config.toml
n_head = 3
norm_place = "pre"
rope_base = 87300.0
tie_embeddings = false
init_std_qkv = 0.0473
init_std_down = 0.00482
weight_decay = 0.0
warmup_steps = 200
decay_fraction = 0.943
decay_shape = "linear"
final_lr_fraction = 0.0
seq_len = 1024
doc_mask = false
dataset = "wikipedia_en"
Each number is 128 + 24 x the weight over the matrix's rms, rounded and kept within 0 to 255. Layers, rows and columns count from 0.

# layer 8 MLP down (transposed), 768x192, rms 0.224, rows 101-125, columns 0-63
[[155 152 151 103 154 128 117 136 116 135  90 126 131 107 144 134 131 138 124  96 145 102 140  92 102 135 131 169 113 162 163 173 132 127 109 142 128 150 105 127 199 146 136 135 142 126 107 116 142 125 104 107 158  92 152 185 149 122 146 131 123 110 112 155]
 [162 125 167 131 124 111 168 126 155  96 128 124 163 117 144 179 108 132 142 139 123  96 126 117 133 143 147 145 146 100  88 139 144 166 185  95 131 130 145 164 130 100 109 101 133  96 181 108 143 141 126 129 120  95 114 121 170 120 100 129 128  89 146 130]
 [111  96 122 113  91 141  91 121 111 106  85 122 144 138 122 132 156 181 100 133 173 152 147 138 104 129 142 121 110  88 163  93 125 147 102 123 118 138 168 142 139 149 168 118 179 136  91 131 151 137 145 157 135 127 167 112 148 121 130 134 128 121 106  87]
 [161 128 142 137 102 126  84 126 116 112 117 153 110 188 138 135 146 123 141 122  96  88 102 126 167 174 121 113 171 119 133  98 166 122 161 146 143 132 127 132  62  93  97 125  85 177 115  99  97 104 128 151 129  88 116 102 177 163 125 117 118 156 143 120]
 [161 135 135 146 150 140 128  95 135 141 149 150 125 167 142 117 192 135 134  99 126 111 152 148 108  83 132 117 135 147 119 110 114 130  76 157 123 113 104 139 104  72 131 111 127 122 130 119 153 141 111 154 129 122 158  91 125 124 109 138 100 108 131 139]
 [133  90 147 108 131 188 144 125 108 135 114 142 109  78 127  91 158 129 128  92 109 124 176 119 114 128 118  88 120 177 134 102 138 121 132 141 140 138 148 119 155 175  91 134 117 156 155 127 125 114 130 147 123  90 116 118 127 160 134 128 110 105 113  99]
 [173  87 163 122 137 147 124  98 130 132 125 136 138 138 120 140 140 158 153 135  99 112 175 102 130 122 132  82 104 161 113 165 151 179 110 112 125 130 130 136 125 154 107 122 110 143 109 150 128 103 144 139 115  90 140 122 154 150 126 143 116 110 135 108]
 [143 132 109 148 138 130 123 105 117 118 106 130 108 137 125 100 113 142 124 150 126 153 152 107 154 149 121 159  85 143 113 121 163 119 123 129 130 149  97 121  54 151 147 121  99 119 129 144 160 139 169 162  79 133 157 126 152 129 123 163 139 144 157 131]
 [130 144 113 136 151 139 129 189 122 109 103  95 140  90 126 124 143  98 132 111 129 150 115 127 121 114 175 110 141 127  86 153 120 141 134 106 119 117 110 139 131 151 142 171 118 164 143 174 156 104 133 103 122 132 121  96 119 165 106  93 149  89 146 128]
 [102  99 158 142 115 139 143 136 119 117 136 157 110 132 177 143 136 147 130 161 106 171 143 163 150 110 105 126 132 112 122 113 131 105 141 136 120 129 131 113 124  96 175 136 105  91 156 104 115  81  87 123 100 126 133  99 153  71 114 198 141 132 113 149]
 [126 120 137 127 139 177 134 110 128 162 158  84  81 117 128 135 114 153 118 117 184  92 103  81 108 148 128 121 105 132 175 120 115 131 131 105  85 164 103  84 119 167 113 159 109 145  80 135 108  90 130 183 145  77 158 108 128 124 117 146 146 141 112 123]
 [127 187 138 166  88 144 155 114 107 185 111  91 129 140 140 118 129 141 149 117 122 129 128 150 137 109 135 118 119 140 151 178 130 144 141 113 158 134 130  95 122 149 130 155 138 112 125 132 109 136 137 104 149  85 127 157 139 129 117 113 137 115 166 109]
 [110 121 135 128  87 112 160  96  99 118 131 121  89 130 131  96 140 127 158 173 118 147 129 140 117 141 142 113 118 144 128  78 135  95 127 127 122 117 109 153 128 105 121 169 171 149  90 151  87 135  98 161 152 128 152 141 120 138 132 170  93 120 104 145]
 [167 145  76 144 157 135 170  87  83 131 162 174 186 146 109 150 129 154 151 153 161  63 123  70  97 122  94 110  99 132 123 118 118 155 141 140 122 140  93 159  89 114  91 147 108 138 157  89 132 140 113  92 121 167 136 104 118  74 124 141 131 101 104 114]
 [ 76 112  96 123 108 150 154 127 143 109 133 163 117 103 141 126 130 122 168 108 130 148  88  83 116 106 119 105 153 139 148 118 135 127 140 128 138 118 106 163 126 111 137 105 162 153  71 121 134 158  83 155 122 133 115 135  96 141 128 107 138 145 123 149]
 [110 123 151 107 129  81 123 107 106 114 122 110 151 126 102 118 123 107 172 157 115 137 110 133 109  94  99 132 164 154 103 115 120 199 112 158 102 158 148 130 117 103 131 114 146 160 128 116 139 167 123 129 149 104 119 123 136 136  92 125 121  83 169  95]
 [123 137 145 119 153  82 110 165 136 154 149 150 114 110 159 154  81 137 138 135 101 118 161  92 127 135 113 130 118 102 167 128  91 162 107 130 135 119 108 111  73 123 111 133 161 106 156 148 137 131 154  64 132 172 108  89 123 144 102 105 113 158  78 166]
 [111 115 148 156 127  76 119 138 122  90 162 142 142 155 160  88 145  83 129 121 144 134 126 183 127 104 106 148 148 154 115  79 108 141 108 113 112  83 117 161 126 159 112 106 147 128  98 171 128 123 107 127 100 119 132  83 133 129 136 103 105 110 107 123]
 [ 94 106 163 152 152 158 121 112  98 121 116 148  95 115 109 131 158 151 159 136 143 168  95 122 135 134 131  83 121 114 142 128 138 122 113 114 135 109 122 131 109 111 145  93 112  95 114  62 109 144  94 136 178 127 102 164 127 142 109 134  78 104 165 198]
 [103 139 146  74 105  79 152 149 128 155 152 120 147 119 130 141 102 102 152 103 167 125  88  96 103 191  77 157 125 154 140 139 153 143 160 219 108 121 132 116 116 171 138 149 115 103 139 175 169 162 116 115 147 156  88 107 158 179 149 113 120 119  70 153]
 [132 125 121 135  94 183 110  92 159  89  98 161 152 135 117 148  94 177 199 107 108 123 136 129 134 130 119 136  99 139 117 116 147 166 118 131 184 155  95 129 154 160 127  75 119 185  97 127 115 105 134 117 138 125 151 116 128  80 114 157 135 129 119 149]
 [141 145 163 130 120 159  72  75 144 139 132 115 162 136 175 170 172 126  83 124 117 124 129  99 111 120 125 101 130 124  96 152 133 137 144 128 158 135 149 147 130 127 121 143 135 123 107 138 125 119 110 152 110 129 136 142 133 118  75 138 151  74 107 132]
 [112 147 127 146 125 122 115 144 113 127 101 137  98 106 146 149 137 176 102 149 133 130 115  93 165 139 143 109 155 138  92  97 132 117 132 118 154 135 129 151 109 126 126 122 133 167 156 108 150 103 151 133 142  81 167 140 132  75  87 121 137 109 137 164]
 [104 125 118 120 127 130 125 122 152 142 139 166 123 112 145 118 115 139 163 128 114 151 111 129 152 133 161 132 120 145 134 144 149 105 152  82  82  63 123 142 115 141 107 102 120 114 126 138 104 132 126 112 147 119  92 163 159 120  98 133 128 107 127 168]
 [142 153 101 106 149 163  88 136 170 107 138 117 182 133 111 164 119 128 146  93 145 161 166 163 120 121 151 138 115 112 174 142 121 120 101 147 117 174 109 128 130 110 111 123 108 183 147 114 137 124 182  93 149 116 157 134 110 108 142 145 162 127 104  89]]
# layer 8 MLP up, 768x192, rms 0.233, rows 102-125, columns 0-63
[[113 102 119 160 136 106 120 134  95 100 106 104 112 131 114 125 163 126 133 159 103 129 103 145 145 122 179  86 102 122 141 128 174 113 151 106 148 149  73 160 138 109 131 124 145 161 150  84 112 130 125 121 160 152 143 113 132 135 148 157  92 149  93 101]
 [202 118 143 147 147 132 154  96 126 143 170  93 123  79 109 145 168 114 170 156 139 172 107  60 107 135 155  99 110 109  87 145 128 130 126 112 143 153 102 132 145 134 141 152 101  60 109 127 131 124 110 190  93  88 116 154 109 144 186 116 100 145 109 143]
 [146 139 104 132 107 147 109 179  96 112 119  85 152 125 156 129  69 102 109  96 125 119 119 127 101 146  85 134 108  99 120 119 142 127 189 128 141 114 121 170 100 154  88 153 136 121 159  98 133 154 126 142 127 131 137 135 104 129 147 140 120 137 138 122]
 [135 156 135 113 129 132 108 155 138 151  72 134 129 132 144 156 163  90 110 115 116 102 153  93 112  79 104 122 157 132 103 119 155 110 179 126 159 143 150 118 129 128 135 146 146 138 149 157 147 122 108 109 125  74 140 130 106 144 119 150 148 152 123 144]
 [140 123  99 145 132 116 125 156 105 105 148 132 138 133 108 134 137 118 129 156 105 170 100  97 115 192 160 108 118 188 103 127 151 111 115 147 145 154 144 153 129  86 122 165  85 136  98 107 155 130 139 107 131  93 114 137 139 153 167 110  86 128 122 143]
 [111 157 107 151 135 143 103 141 135 104 128 120 104 128 136 117 105  88 111 147 135 135 147 113 148 120 114 126 126 117  78 106 114 130 175 133 145 118 143 138 128 146 114 145  95 106 119 159 158 131 121 141 151 159 116 136 104 174 107 118 117 140 158 107]
 [138 152 146 143 175 129  96 122 152 119 123 105 136 109 167 107 135 100 139 105 109 164  93 119 113 128 134  80 169 117 113 150  98  96 148 143 146 106 133 109 184 125  99 147 131 140 126 146  93 134 109 144 130 130 134 152 103 164 102 129  96 122 145 153]
 [152 148 159 152 101 137  96 103 125 143 146 107 105  87 171 124 142 141 129 155 158 121  98 120 139 145 133 101 102 157 121 112 133 170 123  98  79 103 149 111 135 156  85 147 129 111 165 161 100 140 128  81 126 118 176 153 143 126 159 124 142 170  99 146]
 [135 131 118 118 123  91 109 136  98 175 162 119  95  99 134 140 130 114 119 124 115 110 139  92 138 141 122 142 105 120 101 113 149 138 160 117 130 149  78 113 155  94 136 174 141  90  88 101 105 174  99 133 130 105 108 136 145 121  97 104 136  92 112 111]
 [135 120 133 102 133  86 149 101 130 113  88 109 107  97 167  95 109 165 109  77 103 161 138 131 134 135 107 187 125  96 147 150 169 116 180 145 123 108 152 116 123 118 159 131 114 141 143 104 157  94 111 160  99 124 127 139 162 103  98  96 156 119 153 157]
 [100 117 175 127 123  97 124 138 130 122 134 120 121 125 106 156 132 151 100 117  95  89 138 123 126 147 110 131 123 147 113 142 172 150 162 123 123 152 110 150 155 110 104 173 113 114 129 148 140 137 140 112 128 131 160  78 131 107  99 150 156 135 136 152]
 [133 118 145 104 176 145 144 155 148  91 113  96 146 117 143 136  70 151 127 106  89 101 114 115  86 109 144 131 156 109 137 122 118 147  86 125 132 156 148 120 129 119 130 123  82 151 148 159 144 140 173  97 135 104 166 163 116 125 105  88 128 124 149  77]
 [ 82 106 124  90  89  96 136 140 144 118 135 109 143 124 157 151 121 140 146 157 147 147 108  90 151 123  83 148  98 115  81 136 131 141  99 103 124 129 172 156 100 156 165 130 108 113 162 136 127 118 138 113 143 137 140 138 113 164 117 154  95 119 139 148]
 [148  96 136 149 140 135 123 157 146 133 124 122 120 130  99  91 152 125 144 125 106 128 131 136 104 127  82 103 111  82 166 171 157 150 125 146 123 160 127 101 166 117 151 160 137 112 148 177 125 136 113 131 113 134 122 182 129  88 168 130 139 119 120  95]
 [146  79 212 149 145  76 147 112 111 126 176 124 111  85 150 109  95 105 116 153 123 145 179 133  71 105 166 128 119  93  95  67 134 120 103 144  58 174 129 119  90 139 113 171  93 127 169 131 127 121  95 123  94 137 125 141 100 159  71  80 100 116 128 123]
 [131 111 137 170 168 146 112 103 120 138  81  92 129 135 159 100 135  89  93 126  96 132 147 112 145 114 118 117 147 160 151 151  96 142 155 101 156 125 170  95 128  96 154 120 182 119 166  99 109 144 101 143  93 135 137 142 119 150 153 144 125 161  66 126]
 [ 85 115 117  96 128 118 115  90 122 126 121 139 136 162 134 129 125 117 127 140  78 102 122 130 137 166 152 161 135 104 148  89 148 138 126 108  99 109 120 129 140 123 138 117 120 131 155  90 129 111 141 101  94 157 109 132 136 161 117 158 160 111  90 131]
 [144 114 146 130  89 161 101 131 166 135 133 122 132 153 116 135 135 126 148 104  72 147 139 149 114 159 145 152 133 153 142 106 105 129 119 146 110 129 144 111 145 112  94 139 145 124 154 123 117 134 152 132  98 135 155 121 123 127 164  78 150 135 140 100]
 [102 173 125 119 102  96 126  93 116 199 101 145  69 157 124 154 177 166 139 156  89 117 118 148  94 152 143 176 115 148 112  98 122 123 161 127 134 166 165 105 146 114 119 176  85 112 124 123 106 115 128 103 174 155 156 130  73 161 105 126  96 133 164 156]
 [110 112 128 122 158  78 132 111 161 121 129 112 153 105 133  91 117  94 112 120 119 113 151 125 106 177  95  91 114 128 105 159 136 102 143 136 133 123 120 158 146 125 117 166  95 163 126 128 116 134 128 135  92 128 145 125 123 157  81 120  72  83 112 102]
 [121 131 167 141 141 124 155 106 122 105 148 141 121 131 144 153 150 124 113 137 155 116 136 116 151 128 148 132 156 149 110  89 144 169 127 145 157 185 131 125 118 117 118  96 117 115 126 183 157 157  65  60 128 134  80 171  91  89 141 122 154 130 147 159]
 [108 130  84 117 127  98 163 151 133 129 106 125 137 144  97 155 139 138  74 129 140 104 164 130 130 163 126 148 150 141 161 132 151 142 162 123 104 124  95 125 168 170 171 128  72 133 105 129 104 134 124  93 153  98 106 104 122 137 101 145 156 134 181  70]
 [175 116 129 163  65 146 129 145 108  99  92  92 137 158 123 125 130 147  89 139  87 126 144 151 152 135 105 164 127 121 121 172 109 152 127 129 147 147 113 132  81 107 150 150  84 114 136  95 120 145 119 142 152 160 130 118 114  98 127 103 104 132 131 135]
 [133  85 103 142 141 100  91 133  72 119 157 131 160 135 182  93 138  96  87 139 105 127 142  91  99 131 157 134 121 118 113 152  86 166 135 128 152  88 160 134 143 109 117  94  98 119 148 158 140 165  86 134 148 105  90 126 121  92 128 121 121 124 120 131]]